Each number is 50 + 15 x the weight over its row's rms, rounded and kept within 0 to 99. Layers, rows and columns count from 0. The size before them is the row's rms in percent of the matrix's.

# o: layer 5 attention output (transposed), 256x256, rms 0.0654, rows 92-116, columns 192-255
# v: layer 5 attention value, 256x256, rms 0.0611, rows 93-116, columns 192-255
o92 107:52 35 37 23 49 49 39 61 29 29 30 59 47 58 42 58 46 53 55 41 58 26 47 37 61 56 92 55 50 69 61 56 30 63 81 59 50 62 46 43 43 63 42 39 48 43 51 35 99 64 78 57 50 42 63 57 58 49 36 42 62 52 60 58
v93 110:44 38 47 49 44 43 76 59 40 33 63 65 80 49 69 55 37 50 59 34 25 50 34 51 41 63 53 33 60 70 49 44 38 48 73 67 59 47 54 44 29 46 51 64 64 56 22 66 60 40 29 63 63 70 58 52 44 49 50 19 46 49 35 39
o93 097:31 48 47 34 66 63 43 53 55 56 75 44 53 39 53 49 54 71 33 51 36 59 47 56 43 30 41 29 84 50 41 45 51 70 36 58 36 61 00 39 78 69 41 67 54 73 41 57 63 50 36 56 63 41 64 20 34 56 51 26 50 42 50 38
v94 114:32 69 77 52 39 76 80 43 58 65 40 32 26 59 30 56 36 37 49 32 64 14 50 58 66 34 29 30 63 49 46 54 62 45 44 31 52 51 32 41 43 57 55 52 38 47 60 31 23 48 42 38 34 24 49 45 35 58 43 87 43 51 63 54
o94 114:46 43 59 88 44 39 76 50 41 13 44 28 37 61 40 47 38 45 50 36 57 57 63 52 37 46 84 67 37 33 39 37 45 62 77 44 38 60 60 39 40 33 60 50 64 22 45 50 35 41 59 62 58 42 49 42 42 38 44 49 71 82 41 63
v95 113:54 50 49 57 48 42 35 47 45 42 22 52 50 53 41 63 51 31 70 53 49 32 54 52 41 49 23 31 28 42 52 48 41 64 19 50 34 71 52 39 50 69 72 36 25 57 19 45 28 71 60 27 16 37 67 44 65 31 68 97 57 46 61 68
o95 095:47 64 36 83 60 36 46 41 36 45 46 32 57 51 57 39 69 39 77 68 46 55 37 62 42 46 27 41 14 38 49 43 53 55 36 59 49 56 71 60 34 33 84 38 42 49 55 35 28 18 51 38 48 74 55 44 59 43 58 68 81 34 59 69
v96 117:58 39 34 41 54 51 43 65 60 61 44 29 46 70 63 35 51 43 39 49 41 54 77 60 34 64 54 51 74 56 22 22 54 54 52 50 52 69 27 58 66 52 49 52 56 26 95 53 64 53 69 41 51 30 56 48 50 42 51 66 48 41 62 34
o96 106:48 41 48 23 46 51 67 32 56 64 45 78 60 55 48 49 33 62 40 61 35 32 38 30 41 60 57 65 59 54 29 58 46 38 53 60 43 30 68 43 20 66 28 64 61 47 32 61 87 74 47 41 66 63 57 30 45 25 45 42 48 66 43 44
v97 110:60 43 61 62 45 58 86 44 25 29 25 51 77 29 53 39 61 57 44 49 63 49 38 57 49 50 50 59 61 47 52 67 61 71 39 43 65 66 68 55 35 46 44 76 39 28 35 54 57 73 48 57 47 33 54 48 27 48 49 44 32 56 60 62
o97 102:43 58 54 50 40 73 68 68 45 38 50 44 31 57 58 58 52 47 57 47 16 51 55 60 35 38 49 31 62 42 41 73 62 80 52 38 60 38 40 39 80 54 49 53 51 69 36 50 29 33 53 40 73 45 55 58 21 58 64 33 39 37 66 59
v98 118:75 35 32 55 48 57 33 44 69 60 45 64 47 51 61 44 31 14 49 65 43 66 58 60 55 50 70 60 43 39 41 79 50 45 18 77 32 65 45 44 50 64 53 41 41 49 49 40 43 20 61 51 37 69 51 37 49 67 55 67 50 28 51 38
o98 116:53 45 54 35 58 37 56 41 57 50 67 47 46 60 59 38 53 44 61 38 49 54 67 43 38 38 51 42 64 72 35 45 48 44 81 64 60 56 20 61 34 42 30 59 42 50 40 29 63 53 68 38 32 28 43 66 58 51 58 44 62 52 50 59
v99 124:52 48 44 31 34 61 73 80 33 46 51 64 64 54 60 56 57 72 66 55 48 57 94 25 69 83 51 54 42 62 71 37 64 71 59 23 38 46 47 67 61 49 18 51 59 63 46 46 53 37 53 47 66 27 59 56 39 53 30 43 31 57 52 43
o99 103:44 39 19 43 38 39 62 58 46 57 57 60 46 35 44 55 29 13 38 30 36 44 45 49 74 30 62 53 58 54 47 47 36 48 47 25 48 45 14 46 61 45 51 47 86 64 47 55 27 51 41 52 60 61 51 54 49 82 72 37 52 51 47 62
v100 126:49 60 31 45 53 54 52 63 20 51 67 60 51 54 47 70 61 30 46 12 32 37 48 53 61 78 35 46 53 44 39 44 39 26 31 41 50 59 32 49 51 38 63 70 57 58 65 17 71 28 66 57 60 56 31 59 19 60 63 42 50 51 27 44
o100 121:48 31 40 29 37 32 44 31 38 30 65 36 52 28 57 62 57 55 38 35 35 62 61 49 47 53 42 26 53 50 59 53 76 52 76 58 58 69 37 56 66 60 28 42 43 61 42 33 42 16 50 62 61 52 53 70 43 28 56 37 54 71 55 54
v101 126:42 14 40 73 59 48 57 42 46 57 53 49 42 26 54 40 58 32 29 29 55 49 42 88 55 79 70 66 66 28 56 38 69 24 33 50 59 57 86 35 28 46 81 45 43 48 25 58 52 88 48 66 29 47 47 65 40 34 51 19 21 48 57 53
o101 110:40 25 70 59 38 59 35 73 46 50 81 25 66 46 58 59 48 38 58 51 65 49 28 68 25 39 26 14 71 48 41 53 56 86 62 55 64 38 39 43 60 74 49 61 34 63 64 17 31 43 55 66 44 61 47 64 38 60 49 62 57 21 40 62
v102 122:15 02 63 55 47 11 70 66 88 68 50 47 69 25 80 62 36 58 44 45 43 63 76 65 83 75 57 51 44 55 51 60 54 24 26 51 55 34 36 71 50 18 72 62 37 53 37 58 53 43 44 37 50 31 70 44 53 42 60 26 42 27 69 30
o102 105:50 43 54 54 47 67 51 61 62 57 50 58 41 71 42 60 42 46 56 46 38 55 42 58 44 32 10 03 37 44 28 45 71 57 55 79 46 37 61 53 74 37 43 49 42 46 52 59 38 51 16 34 18 78 53 58 49 57 57 53 62 58 43 47
v103 113:41 19 45 64 50 31 68 74 60 72 47 79 53 50 62 44 58 77 41 65 76 44 37 51 66 56 57 61 45 40 51 62 59 54 39 53 38 96 41 57 36 25 35 46 37 43 19 42 51 59 45 37 49 52 66 36 66 37 47 42 74 54 33 41
o103 100:29 66 52 48 51 53 37 70 42 55 40 37 46 69 40 57 60 45 53 32 52 37 74 48 42 24 36 54 50 51 27 57 57 52 54 62 79 28 60 45 52 43 57 55 56 61 66 68 37 42 31 44 52 49 57 47 32 60 53 45 80 28 53 40
v104 116:65 63 48 43 38 57 58 77 28 59 44 48 70 35 45 51 49 51 33 29 69 38 63 59 24 48 38 34 50 42 34 38 58 62 60 52 36 35 23 42 55 56 37 54 40 42 39 36 42 36 43 32 32 23 46 55 70 73 78 51 38 57 42 52
o104 120:64 53 80 71 49 40 54 47 47 34 14 33 59 29 74 51 62 23 51 18 22 76 58 81 49 71 44 87 36 48 49 41 57 25 26 28 32 42 44 32 37 58 47 55 66 46 31 87 31 39 47 51 77 67 59 49 78 69 92 56 59 72 49 67
v105 118:49 34 42 70 28 45 34 57 56 82 46 52 30 56 60 48 48 78 42 77 86 88 49 52 54 24 63 69 42 59 39 47 47 30 59 35 54 58 50 57 63 58 33 42 51 36 51 70 40 56 81 42 17 52 33 48 77 67 38 70 61 63 36 56
o105 123:66 52 18 44 27 48 41 81 84 54 47 51 51 39 16 38 41 60 50 72 60 41 54 43 47 42 56 67 35 47 84 49 86 25 26 50 68 29 60 58 42 52 34 61 19 31 35 38 46 29 67 68 43 42 71 54 65 70 40 80 41 47 49 38
v106 116:69 43 44 49 38 47 26 73 33 33 61 80 81 32 69 40 50 65 51 43 40 51 26 57 52 67 56 59 42 46 60 46 48 55 59 71 37 42 82 77 38 86 16 51 33 55 52 44 47 53 55 71 46 46 48 32 35 45 52 16 62 53 43 60
o106 101:32 69 55 30 70 45 35 54 39 69 60 47 32 42 48 45 51 20 48 50 58 43 66 31 49 40 53 59 74 65 53 50 46 58 09 36 40 45 26 63 56 51 52 74 71 54 59 74 29 50 39 40 63 46 56 74 47 74 62 35 42 33 60 69
v107 121:52 66 35 53 62 83 42 40 49 79 68 57 56 75 72 30 37 52 37 50 48 35 17 50 58 39 63 59 86 52 41 42 56 42 83 39 58 27 53 39 27 28 61 64 41 53 66 50 52 32 53 55 65 51 28 38 20 60 53 61 44 54 45 55
o107 105:49 61 52 51 41 58 35 49 55 39 45 68 30 70 50 50 46 99 38 38 47 49 49 45 42 70 66 70 51 51 44 43 45 66 55 56 47 46 52 45 23 73 40 47 70 39 58 56 88 56 69 78 47 29 40 49 41 53 40 47 38 75 45 39
v108 112:67 57 29 33 35 57 37 69 45 34 58 47 54 37 61 43 62 69 54 47 43 46 53 30 57 53 67 39 28 63 57 44 21 16 46 71 51 51 67 67 51 59 24 35 67 51 70 57 67 25 60 42 48 56 60 25 46 74 58 55 41 75 50 51
o108 103:24 50 52 00 56 44 40 45 22 66 58 49 52 25 38 62 37 47 39 62 65 43 55 26 57 26 67 53 72 68 61 56 56 23 55 38 49 28 18 73 51 56 26 47 65 59 41 36 84 46 39 48 67 54 52 58 53 38 33 31 48 47 42 80
v109 109:56 48 37 57 60 66 34 44 32 31 39 68 49 43 25 43 57 24 73 60 59 35 59 49 58 51 35 41 47 35 37 63 57 54 30 37 32 40 61 48 48 74 56 57 78 48 48 45 51 55 46 50 35 62 60 61 53 39 50 67 32 66 64 53
o109 094:62 38 59 49 46 61 47 34 17 53 72 53 61 41 33 41 21 22 73 42 68 43 59 69 40 42 81 42 45 62 69 27 58 62 53 54 57 56 51 40 49 53 54 46 42 47 50 33 48 32 61 27 56 83 69 46 38 50 56 59 75 64 53 87
v110 114:60 47 53 38 44 41 39 34 38 56 44 61 56 50 38 74 68 45 68 58 55 71 14 33 54 35 33 73 66 41 55 29 42 24 44 34 46 36 67 44 49 37 33 36 38 28 29 55 41 63 68 38 27 71 39 41 67 60 31 50 50 52 60 41
o110 118:61 53 43 50 43 54 27 53 54 53 59 73 61 30 45 40 36 56 56 50 51 27 74 29 37 64 27 46 39 73 66 52 55 85 68 71 60 34 35 47 28 74 59 51 90 37 49 22 79 49 55 62 26 45 59 74 62 53 61 75 64 48 60 50
v111 127:29 50 81 34 26 69 58 49 40 69 63 62 28 52 71 61 42 64 42 26 44 45 76 36 73 36 33 31 66 53 35 27 61 35 39 49 49 56 56 21 77 33 53 60 56 35 68 27 85 70 58 44 40 48 49 47 29 36 50 21 67 72 44 66
o111 110:33 46 62 49 46 27 62 35 38 25 36 18 49 32 28 51 47 44 44 34 73 52 58 26 61 53 99 52 54 14 53 56 65 64 53 37 34 66 49 60 71 42 49 56 43 35 56 27 43 48 58 79 47 40 35 50 42 52 39 70 66 78 43 78
v112 112:33 26 26 48 54 48 50 63 53 53 34 70 54 52 46 58 58 61 57 22 59 46 60 53 82 73 41 66 35 51 46 53 42 47 21 34 61 63 42 51 67 62 62 59 59 41 35 29 62 62 67 22 39 45 63 39 56 17 35 66 52 55 64 70
o112 106:45 55 60 68 61 28 48 40 39 33 52 49 49 64 37 50 55 23 49 31 58 54 57 42 39 34 38 40 53 24 14 47 65 65 55 72 48 49 57 57 48 45 51 62 57 75 45 27 39 41 44 47 57 72 55 55 30 57 50 64 79 63 52 68
v113 118:42 32 53 27 43 25 62 53 61 68 54 46 41 76 87 63 26 64 29 46 56 24 42 23 84 65 73 58 57 38 44 48 67 33 44 29 53 38 61 40 54 27 55 58 45 52 36 35 65 66 50 40 59 41 39 55 34 51 54 33 57 70 37 50
o113 105:35 35 40 56 43 25 52 59 41 39 71 31 28 61 37 48 38 42 47 39 52 44 65 24 49 45 45 57 65 43 25 62 56 55 56 48 57 28 65 58 66 37 57 57 74 73 61 74 35 80 29 70 29 44 47 44 46 30 39 57 47 48 46 46
v114 123:49 47 82 43 39 83 90 38 32 45 48 54 56 67 40 23 46 82 37 25 36 61 53 23 41 42 40 31 72 62 61 59 44 66 70 62 63 52 70 80 41 53 37 68 61 37 40 57 51 45 49 47 51 53 32 25 24 49 23 15 25 55 50 62
o114 099:40 62 31 45 35 70 64 54 63 55 62 66 41 42 33 47 43 35 39 52 59 48 54 49 47 34 99 73 61 46 46 57 34 61 20 18 44 62 10 26 49 58 42 50 49 44 36 33 41 50 69 65 75 51 49 44 64 75 56 30 38 61 24 55
v115 121:31 30 61 66 13 54 45 54 67 38 59 46 50 57 35 27 20 38 59 29 33 47 76 34 56 46 66 37 56 47 72 64 45 27 29 76 62 44 54 51 57 41 57 54 47 31 72 57 59 45 36 46 46 39 45 47 49 64 63 47 31 49 42 53
o115 116:47 25 58 25 58 59 56 61 44 80 68 36 55 52 52 83 36 45 50 53 60 47 25 24 51 33 59 23 49 47 59 79 51 58 65 60 53 52 34 41 84 43 34 34 20 27 48 26 70 61 37 45 49 48 44 44 61 35 34 51 42 63 44 79
v116 113:49 46 49 45 68 57 55 58 59 25 44 74 36 43 76 26 81 69 30 29 47 49 32 41 49 90 51 55 34 57 22 47 63 48 54 48 36 51 46 53 42 36 53 72 51 45 57 44 49 80 47 74 78 54 51 47 32 39 40 50 49 51 52 41
o116 102:39 55 58 39 46 59 33 60 52 53 44 57 45 55 46 59 60 53 21 47 47 45 44 66 40 59 28 64 66 54 36 66 58 69 48 44 52 54 53 46 47 60 28 52 53 63 68 53 43 62 35 50 58 54 52 84 54 68 62 19 56 34 61 34